From a checkpoint of a small transformer trained on Wikipedia: 9.99M parameters.
Each number is 50 + 10 x the weight over its row's rms, rounded and kept within 0 to 99. Layers, rows and columns count from 0. The size before them is the row's rms in percent of the matrix's.

# o: layer 9 attention output (transposed), 192x192, rms 0.132, rows 20-30, columns 128-191
# v: layer 9 attention value, 192x192, rms 0.0737, rows 21-30, columns 128-191
o20 107:59 35 58 64 68 46 50 52 65 62 53 52 62 42 61 49 55 57 45 52 63 47 57 55 51 42 44 35 56 47 45 52 62 41 66 58 37 49 65 27 37 46 37 35 41 48 55 33 52 66 60 58 46 55 45 42 35 58 57 55 45 38 56 49
v21 109:34 54 55 32 46 58 39 69 40 63 40 36 41 49 51 51 46 39 46 56 45 53 41 51 43 36 70 41 48 63 61 46 69 45 44 43 49 45 53 47 62 44 56 56 45 49 55 27 56 62 37 61 33 58 54 42 52 63 45 50 37 59 41 36
o21 107:49 60 55 64 48 47 59 62 62 57 49 40 62 47 38 45 43 34 40 36 46 53 36 46 61 65 62 47 57 33 60 68 42 36 64 51 53 41 55 54 43 57 39 54 63 66 39 48 62 43 45 30 58 52 47 58 48 26 53 41 62 39 34 51
v22 110:33 57 41 41 46 50 36 42 63 62 50 59 45 52 40 22 49 47 44 39 44 59 52 50 51 58 55 65 52 54 56 44 48 50 66 51 40 51 46 52 36 40 45 30 63 46 43 52 63 64 44 41 54 56 66 57 43 54 54 38 44 56 52 60
o22 110:45 60 51 50 49 50 58 52 33 56 25 56 51 66 46 37 47 42 62 60 62 42 44 51 47 46 39 52 38 47 59 48 49 57 54 52 50 66 62 38 49 44 44 53 44 46 54 43 67 43 30 47 47 53 42 48 52 56 60 67 56 39 36 51
v23 111:37 35 53 46 32 53 59 43 46 43 45 45 66 48 63 56 44 48 41 55 50 48 40 49 52 45 50 63 33 46 54 27 65 40 59 57 52 61 58 54 47 61 38 56 29 31 55 57 56 60 40 43 60 53 52 46 48 63 41 45 29 63 42 58
o23 110:52 52 30 40 67 51 44 46 56 52 46 45 58 41 48 57 68 47 52 50 54 36 33 41 55 56 49 56 50 43 44 72 35 64 43 53 43 42 45 53 68 39 52 53 63 35 54 40 53 60 50 66 53 54 63 58 44 42 51 40 57 31 72 26
v24 105:39 55 43 17 44 36 58 50 44 58 55 63 49 54 59 58 61 54 53 57 49 63 56 53 47 64 49 50 39 41 43 30 52 43 24 38 57 48 44 58 60 39 49 62 39 61 50 58 64 65 44 37 53 49 53 55 40 64 47 39 48 54 44 54
o24 100:44 63 42 45 67 43 53 47 60 66 46 39 71 46 58 42 41 33 53 53 49 49 51 41 56 51 47 63 42 44 64 52 50 53 55 51 36 50 59 35 44 50 48 57 50 44 37 44 35 55 53 56 59 47 65 61 40 63 45 62 60 63 55 37
v25 121:66 43 48 64 52 64 47 34 43 41 52 47 59 38 27 56 50 42 56 55 43 47 52 56 56 33 21 49 51 51 58 39 49 52 32 78 37 30 65 50 54 38 49 59 62 48 54 60 46 45 59 59 44 53 32 32 70 44 46 39 48 50 37 40
o25 112:56 45 65 54 63 53 59 52 53 51 56 66 50 49 39 53 55 45 52 62 46 54 68 34 30 40 49 57 30 49 62 67 50 39 63 64 55 48 35 65 59 32 55 63 32 57 47 60 30 57 48 51 51 60 73 52 49 42 49 60 52 46 56 58
v26 107:59 33 62 34 57 27 63 50 67 58 54 40 41 52 69 48 62 63 47 61 42 53 76 45 43 56 43 55 52 56 59 44 37 44 44 75 56 55 39 35 44 56 63 63 44 43 46 45 45 41 53 46 50 62 53 41 61 55 50 57 66 57 43 65
o26 104:39 40 45 66 36 59 35 48 61 52 50 26 58 40 40 47 42 47 37 42 45 47 63 53 57 57 43 49 66 45 37 52 46 29 41 41 42 51 50 63 58 47 44 54 64 64 44 54 39 53 54 48 52 56 43 63 51 47 55 40 46 48 53 44
v27 100:36 65 44 56 58 39 41 64 53 50 54 40 46 64 48 28 36 20 42 31 49 34 54 55 44 44 60 47 55 53 39 38 51 30 59 43 59 44 44 45 45 39 54 40 40 59 59 51 42 55 47 26 62 38 48 52 44 52 60 56 56 28 59 49
o27 101:56 36 49 37 48 58 60 47 55 61 46 52 50 62 31 33 38 68 60 48 63 47 65 49 67 53 56 56 60 54 76 46 44 42 54 52 44 71 52 53 35 50 30 49 65 51 50 48 56 63 46 35 45 37 60 38 41 51 37 51 34 52 53 55
v28 111:53 35 66 65 44 61 50 50 54 22 53 63 38 58 47 45 48 47 42 48 39 47 45 37 58 37 54 64 38 51 49 35 77 46 27 43 54 46 59 49 47 51 46 61 52 50 54 47 50 46 45 69 56 45 62 38 70 51 47 42 56 53 47 34
o28 102:51 58 50 55 46 45 63 63 40 52 36 48 32 50 45 53 39 41 48 37 45 48 41 45 48 50 36 57 56 45 57 61 48 56 67 46 39 41 46 52 46 38 49 59 37 56 51 47 48 45 60 32 55 38 52 37 48 47 50 09 55 54 61 60
v29 104:51 45 60 50 64 51 58 39 41 56 33 45 50 48 48 23 63 47 51 40 57 38 54 41 70 39 49 63 58 49 48 54 59 45 46 34 51 45 50 45 38 27 55 44 36 63 59 67 40 52 43 48 48 60 59 46 43 55 50 46 37 58 49 40
o29 103:38 48 42 50 36 62 63 50 67 48 58 41 46 48 58 40 42 37 56 57 28 45 51 29 51 51 51 41 40 64 66 37 55 45 42 53 44 61 47 55 41 52 40 39 44 40 44 50 48 57 52 50 49 37 55 67 46 51 54 51 55 34 40 49
v30 106:27 51 29 42 24 65 59 54 60 46 51 39 48 20 36 50 50 69 46 56 71 62 45 64 35 51 44 56 48 50 45 44 43 59 46 54 54 56 44 39 51 40 40 57 51 49 60 34 44 58 29 41 65 34 62 65 61 60 36 48 58 61 56 68
o30 102:62 42 54 41 42 39 40 52 39 58 22 54 52 34 48 44 60 48 35 52 52 53 55 57 60 46 57 56 51 60 38 67 58 42 46 47 46 71 50 49 48 54 35 58 54 43 41 28 55 64 48 54 48 53 48 32 52 53 44 55 53 41 65 47